{
  "init": "normal",
  "decay_shape": "linear",
  "batch_tokens": 131072,
  "doc_mask": false
}
Each number is 128 + 32 x the weight over its row's rms, rounded and kept within 0 to 255. Layers, rows and columns count from 0. Numbers have three digits each. The size before them is the row's rms in percent of the matrix's.

# layer 3 MLP down (transposed), 2560x640, rms 0.0951, rows 1479-1528, columns 256-319
084:127144115115129083081150183180167109142092105081178134119148097093158093109117116060093087140163084111145152141145172118174106195140133150123119189140110131127111106149166126177142153083089130
105:185073160125162089138123130098096089061125151087161150107139083135127142169145122055100125146233066159129104105090113116103140096121159129134120171135134214118128091116088135148096181150092089
088:159132149107150064166137087127090069103092091100140097163168151093158090141042122137128126105089209123105135077138161111111115107122125118067157086122088135208113124056115088159101172159117118
105:136115162135158095158122050120153060124127113126112117097206169103087135094171162086105199163101147131110116068130113154147127138196180128148140131152117152098117139115089140135139164139151119
093:138137104072156085110141179156123141143098161190135109107162138088143168143065182103133149122090133198102157152174133085106124152097142127164170043112150119194103184161131147151154137120202126
097:160133136161101109104123150131153120113119126127135115019085127133181168097138090101118095127113087112146116113109153175166197105140132153146148163132102102128154095152087113178065075143079176
112:075147100134116130127079153095156117144163058082068125117151100085132157122089155178103098178090145098154110064099080167122103164155098088133150130081103138198095114172180129095121099148059123
104:085189136118183135119116084080198095110154144159166118156102106161140112129096192134142107097094168146133104136141113117198135148165110121093126152117179151105143139174136094102128082187128112
096:125174156183177132088146134102135165160102140158119150111151114106125100146110165121145141103143112122183141158149147095118078130112128130148155164170134105114119147130125148106146127097129131
102:151175148095153107109141148103061131119122149081164024101063135148121116149079123088151188104148166113112200052141184178098179099194163168144155131136095101130134114151119101128158083131096089
106:178111143128098175112144160176179150173141118110090140117124114084132167112176204141129128057090119115057117121121131121123117150083115132138118134147116101100150130121048118116133176120155100
092:088142099141151154111138159132145108145088146140121122080165089109132126108125144123171196089143124109163126154116107122113133166178168163143127106154054134118140089117151074086143075103128132
085:090148114163108155094108116135102124123164128162130158117123138108147131143081132130168128158129129108099125086147132126126134126159124127135121127118135123152119136163117121150124152124121142
107:100116129138116158152078085135070093117102166094154200159081126172100145182107100062165156128117130097197114164131120147137161171124082105091057149143141180147137136106135109079118166142107111
083:100209095105139099075144112132097147124123100093140098205130164055132119101118091085204101111144145149128168086147149109156127055157127096100184106106135191104155093179124127193154115092072119
106:157079096126143116153117139125172127149143083118149143154116180149157160120130151148128157144127134124122116142112163133151099098147146119094161077146095142126124125107106170136168161159114163
106:147171082072139098105122129111111104156122127129138110084117052175158153177129140153124168111029075109157131134099113176082155082083144118188157118160102181100122154175127137153115086165112134
108:138103092117158140120088103148095145099154089126140084109140123096139117117160138161129161096104134156117159106155144104112078115129159128106127155102163147064128096164169150125117167125127063
088:115166095139169129122101093074090178147129131107176143085147098091190149151108112096141144133105118113069193140129108142154105117106155170139186106104141151141175108178088096137133120152137131
090:115117192103108105136141144136085156115113149151112158133094139098138118132094148092110087139094035146114068106136143141091160116124113145186125090101116146102097175134217129061158123131090132
088:147123148121191136106166209138133097157079160122209114156187116168201148168140175126159177101119110148073086162188160136148141129122144114147148117154135148198104157115151133176145133085204136
103:132153067114147140094147122130081150161077133096094137122127098201114096153120165111132148112132131138065161124187123160140114136154133146130063110150101115154163099136085113128135147088116151
146:111133159070103133158117110131080167094149101136128078099132087084158163118162168130111136128121161147126124104111125154163105081199080098161099111084130193129123191124150119169136133115173157
117:092119107160089123116135118078121139094133155111105117158077126092109126161159085164149115119127083117094128121124114125089135133117187145187145110137153135069151115090164181125122102110115133
114:158119128097131137148132107188157128139126061117139124129112113145149167115078196143112117117078101111111160106129123112089117067134136103091137112082126134109110114103085107075169080143154106
085:089103133115171132188126165139092137144130143078214141123087149145104194151083122101068207124151107119145158074138138102116049094136128104093088113158117103159108149156061148152100093143144122
109:136186083187153107136097154160080097142105068149144160064080116108163174153120138109089145117154119103152090162128076161067111145059147108125129153080158134077142111121169189091071163099147088
100:174125124098188145090149141112182104156110144147127096133126115111064078115117154132102149118070125081120149103181115161098108175148166075132142070152119150150112080100179070113119138167106152
108:134085137157113104123134137111161107121142095085151203147105155152080122166123122069108106172146128144101163092128096119138100151179098171153140126024111156134156117130148105097188117094074111
101:124121108118178073181162092201140114095108115116094136128089118095157102124104148115126108084153085092126083102146145129194112093151090126114161163076177156095133121105156116182067147124088121
097:145126087092136201152117149112076163141138119178129096129111146118129158116120108129048121126109134087135127118109156172106172124154152154092140115119159095096080095097127144150155163132128144
102:134137110112060162132121114113130103136157120190133110164090143134169134104135107103131132130112158128164141093095119126115125129176149142114121138144155159126128172161145144153165154137199134
095:138144157127120100141141135161110033123150119144103116168118108125125155111155088104171090151147093146146125062098135090159125152165104124122195119135157180123126119139112120127102107111126121
040:110106094119182099113125137129137130117139140135122160112138136140068132134123162173182141120135130147125130167149213006074160110146155093041202097097118068141090121123150111127128090138100085
097:113140115126156139088111133128082101091129140152088123164071181099166169106173158121117136116130117122162177169126108148159181069159117124104124118118162130187153111145153115126083147147151150
108:082076166121084064138116113162131109144119162125123163114152096071122107098156155138132150166159119115126133199144078140082151148097129084151151170076122124173081137129153093113110097141108112
099:141113134102118152174162166130113105170123091119130143107128101124152166132180159128173135109157121147124149118192116100141129147114179157115186100156174180165079133131194116171146112153125173
123:114107124119067187155046127139071088077092186135115120204119131115124145086147121192134049094088121122204167140174161174176139154105192178100143130124118136122105091131114138117125110135085120
090:150142138178121136149107122133137145139132100183092122103133108087073131180161152134150150142159110159150130120166088133134137100093120153144155083154150146086078124152103086128132124090130132
107:198148027062139115108173097127109128122158134146110120115100156072144150167130133075124133072124161129135109100130090119108114099164134127080205160094128113117132104148137165144106129112092132
097:088129126111158122097171114103097141098132160168122094140054058107149184127111167052160106066112140113129121126100117142121117112069123161178139123178120131102184151130092141119140081145122100
114:131185181134187121182194109093159136173119102089154110138165066140084118138125146095166127108129179186136100104120090218140119171183167150092165112153088153131146185100154104121121097223164116
114:061065088103144206119121130136116137179124122185122158122124078136106062112119222115105136130112095137178103139171092171139113160139119146143144094131138166159085050100119120169155152134182062
100:103101167125057171141170135141047075094129081209108101105101092093110146152095147093126072119128091149122138131162102135068170142126074158080150104122149100182111131130108196156157125122170119
089:139124136112087115126161153134139133120075098140149143149185088151115133123141146085182125114076152171110110122097131121142104154095103201112130129143137149125132167092075133114109092106128161
112:146163137176130204162106141112127138078152131198151123118117085180145082115108149137212156096143173122127111134138196119125096149171154122165154132090087082161146130142165184106117140132111087
088:156126127153163083120095143129090112118121137093134139145162122128100114185152115078133101116204094071141161115142095151192130142119139137185175101160177152143176094147175104111061129094119131
109:103080130145116091121127126145140094028159175190166114133105129126131142134179147152170174158224116120103170179145120145153151125152127088067106128092104137068092120153142195125154124152126143
095:145122117116194130172150120062241167098117135087132073144117091110087109142122136136116142072088091155114126111085135119127122165126066157078138156150164120110134081166147155108161136157114154
089:093139126108108102083104148123142113121130094153188146131122128097117070102099095129134133150147139081112074160147109120152083143129130163132176137162114165121142111147120129177200131117118154
# layer 3 MLP up, 2560x640, rms 0.102, rows 1480-1529, columns 256-319
106:100111165101122124105141088141181122152114132124126098115086151158160158144110136113074106139107090154135171190129116163159137092112138109101183119155099088093184122132089172096054144134148120
091:062147075176138135159191110140105152164137065093127122146187147125129072079139154095147149077139119155173121117091153135156172112147097104071075176133115077158168187151132062102115123131133110
102:089081160151144118158181000101137133154120144076120147067205089132096145086126136124140160188162110138091067125126139060165097120118116128144103086175106174134121162183116091052154183168169152
097:115108142138121101123092101100134093161155117141132147147132147150151133105115111138141143136142115124120103140096159113162062153129113106141108108124124108102151125106121146150076130142077076
097:148109141112135105114105059150113176131133119104205135131145117069129145137113094129161140120178149111152103132134129054120150114186131150157132159129050112169165119152146146111137148210089105
112:137114156111085137061080197069146079095150077079127133144160157131097126111098156178142150163049085086137156095158153119126168093149130092128097133137180092206085110115116108124135116146065129
111:157150058112063110153128167189168113132062132126096077162081095160138130138148152146111192102113124175111166143086158166127194129136125179134116164093130163082183134161129132147170112154063146
099:132042138112063074158121204089130129136154119121156185174141114213182136049126143061152215111159129089114134119122110146128106060099127170072207065162090152165157102140103124145117120129089166
106:109123110164112137085104113126165111142154150212160152125157165082151101121129091122152090168094123111118143105181122153190091092052116105170105086069097139120118124169134106105075131117119088
101:125101112128177145091108141117135131085102108119117115099151037069143140085166162084164129109086162097149144140140140028120115060122172076133119123148130154147187138156103131143108104145192177
097:144111117162095118101091084136143135193117167167141149130156080156165125074100118101122164175123121116139096176160134145182066146152164140102120090083135101126155104192147144074129151152102107
155:099148097152119131126100113144093123147187103128159163094123135083184127171110120143169108164140116115114090079232123175135112106120171110136155132062127146149102121130122203148139144125135100
103:113135149108133131092082092100158124078082217063115085135198099066143147144118141190161120123127126147105118158198182131127120187093131138156068150138091130173166184072142091149134188154111122
085:139083121123172113113100088101129115158174101104137129156186089168164164128152079094168080100123086068126129070085185170122144130151132114154108089110092166138144109163139130184129116144120078
100:145138132158106135171100035144160183132171168098174118142146137146136109169152144102171100142122149124123084124089085118190100101097132145124135127152132079105097154088197136086166167155113143
101:204090133126095086086217150106123129133119132125133126176141165188087163081150093131140127146128155151107129089138098124110140033155124143100140140115147085159103108101130072096169148200189159
106:128155116137131109100154140190149095125119135112172124155136162092108145126110067107117125144153157077104075092101155128163136138109165110089140097118164131140071158165158102092140126151175135
085:104075129101093110158092148144091103136181121121106163138088113114098077042127133137106104157162159073129124136115181129133113173101127106167108122165090078128068103101134131101167125122099113
098:173151091076164111124200137082123136102170145156163159109146090053185130172166104147170111117177166156107111129133104167112111060136044170138112115133151114114143175156141072105144174146140126
092:093143053133138079158123174144147137156099131107114116118076092145163148142105182126088084119096173114147176088151091094174131088163095144120123156132143120124136176131120111186122128128122169
101:184121139131085041071114108123132108123132191131050128134126138198141068150111140155151180166135160123078137089192126084122140109104095140114167117137159100195126132151119084116054113138130164
117:127102124072119164147149104154111093169118081128129175108173132199152125143109077057154110095154190106087112169111158168166104116153127113101171167157156163122112155154126126066201155149114136
115:126149124137149122097171168118104137140127166094137178159124163123166114176093134137125097111151078093089154072145142197224095134108146099161092132128121120133137111093135200139152129150094091
110:111111126078115142131117121127144178120134113097102141102154091050110104119097118115084152060131151114117135186134180127113165069203094155123122155110105130145116101158118141115126078156128098
077:179163113157136127112152095110156119159142144115103095066117127149106129178147172091147115120059149131114049120150155145177104120064148119116149183166086162126171140140113177106140172085118134
106:100163200160122096137108154141133101145142110185120105070117091128148118180121124121141129108143139185173114069142148141130101155126105108078139155112106156089107094089131157178079106111149118
095:152117149111118128117145174131118160121132193120158080094136145072159134190133151118132119055143092101136075107081085150150088129085194142158136099180119149121157110112154089081138114159081153
099:130178190156104132135166119126132149149118118101125060183104132149120131111096094130146131127167193199182126138176195119123132151127018151132136159116102125093189126126087104092147132167128097
105:094201232100154141169105127100166118144136150138153154115203135104097106145188233079123095126157148099120109141080114136167128098141109147141161115086122198114067116134118174117131085110156130
107:182136149122179092111134104139137165151115123142135121172113083136151147120064139110090141105112125117193122134205064151110092100157126055162061165173196110118146061128137127130125146118082098
097:139112134167138118117125168140094181121203126176132121141139090170179145141144163102094136143096088182113158108134219119149169120172116129227122115143150085087151187107131096117098151121134082
096:175158086107120153117138151121096152084131084131112132087150090169089092110128174148080136116175100087077092183088168088092119122120143082068091113137130129044137144137114123140166124155137133
034:114114129120142126161107174135136208082126143135156116124173154121124121144136175110093103148183111104092130115104098106130084131103137086124137131101203082187119146178164187109119113135192128
103:150155119122150090142090135127158124122131131131129113171117147108147162137175137136158116124135148083175119176086109102140108122128136137121063220193205129148071074132112152173117160153105097
106:145096188148042113106164165124125094148110170099125146065129102088094065098150197104100139178108172165123083165179085145137089102104103177128153130127123108170160141140148148122099109129120140
101:176166085071151100116135165129101104123115125160127109127133139104105173105112168181167129118157120137140135159144127075092063098092080119126133116131104126167147151123118143159128129105138135
114:142104168095102119150072131126117084173090107086118084152099165120174169127117103153144142070124146130110093191137172125115073166183104138152063098124119151135073228122152139123132207124089108
086:132099128117168114136104181092106104133072109093155148085199151126140128106122072083132144130113075176121181100173204129091064108208134117127140111078102065205145179110125187105099156142142163
112:111140125147079154134121131176176150135085118145080098060194128132174098171143131113054169210096164149108133118098197138100141115132158116127128149141158086179102095124108137155173119103128145
092:153137126095111141129179138072114164152161077109091161153172140148169088137128188092155149113150174130119060150137150154179161108120091108120063147124170169097155124122121106088135093131134097
110:124177126166113141148154134143178151127083118144171114117122096131095089098116162129111132108093163132195123051111124137151121128142135105086163102150135134081123096102133139107102128135109111
109:134133091144078168120097156229134143147117114130120108151132092170201149151118108127129143103161205077143120112130102123177144097079132106138140167177100133058179071121068134133166109128116127
098:113172143113159101146092119218177194121125130096083092147151132104183144158155137137080152172138164177133204139097145149136090169061131136162115108106180089116103147155100127098139133160173116
082:174149147066128108195141114137178172141140136171123112176110085052175130102127160144129179165143124125101100126104131160118126113116150104184106148146106097124125113057126109136117117131113192
114:152125153178087154116096155112104102117157133171139098153170106147131150118070154118119125151148129093067130152154107117143064094054091107131112122162124114185176113104108125158126143126137127
092:172105122103140125041129131145166135145132110125114157078131132093141128131160162131174152117133106143136078156127097116075071076076134113104105065100095093147133138126086136127132063154105129
106:108116138098119118089182169045147087125172145167095144143129152130138112155121102098072086175157132122161105207089191101118128211066155091143092103037050143110110117107151148141131175162107092
094:118158111085115140144089127131118118095126076120085134125126126233137109127166174104116112108162148096128173166140143140102137069178156097083165131170145160082029126132126170119134099135107135
114:078118176169100135131072133141099176120161208096169172125113106139139078150174168154148126129124144129138162035092131128154161145141061166150108134166176077097187140166155136175149120156153154
107:168157130115127133137149127186101156140123115152074167094153108096115118135072166147190110146149151143116037168136148131143137142114117118139068112150128117073130144123189095174095174158136104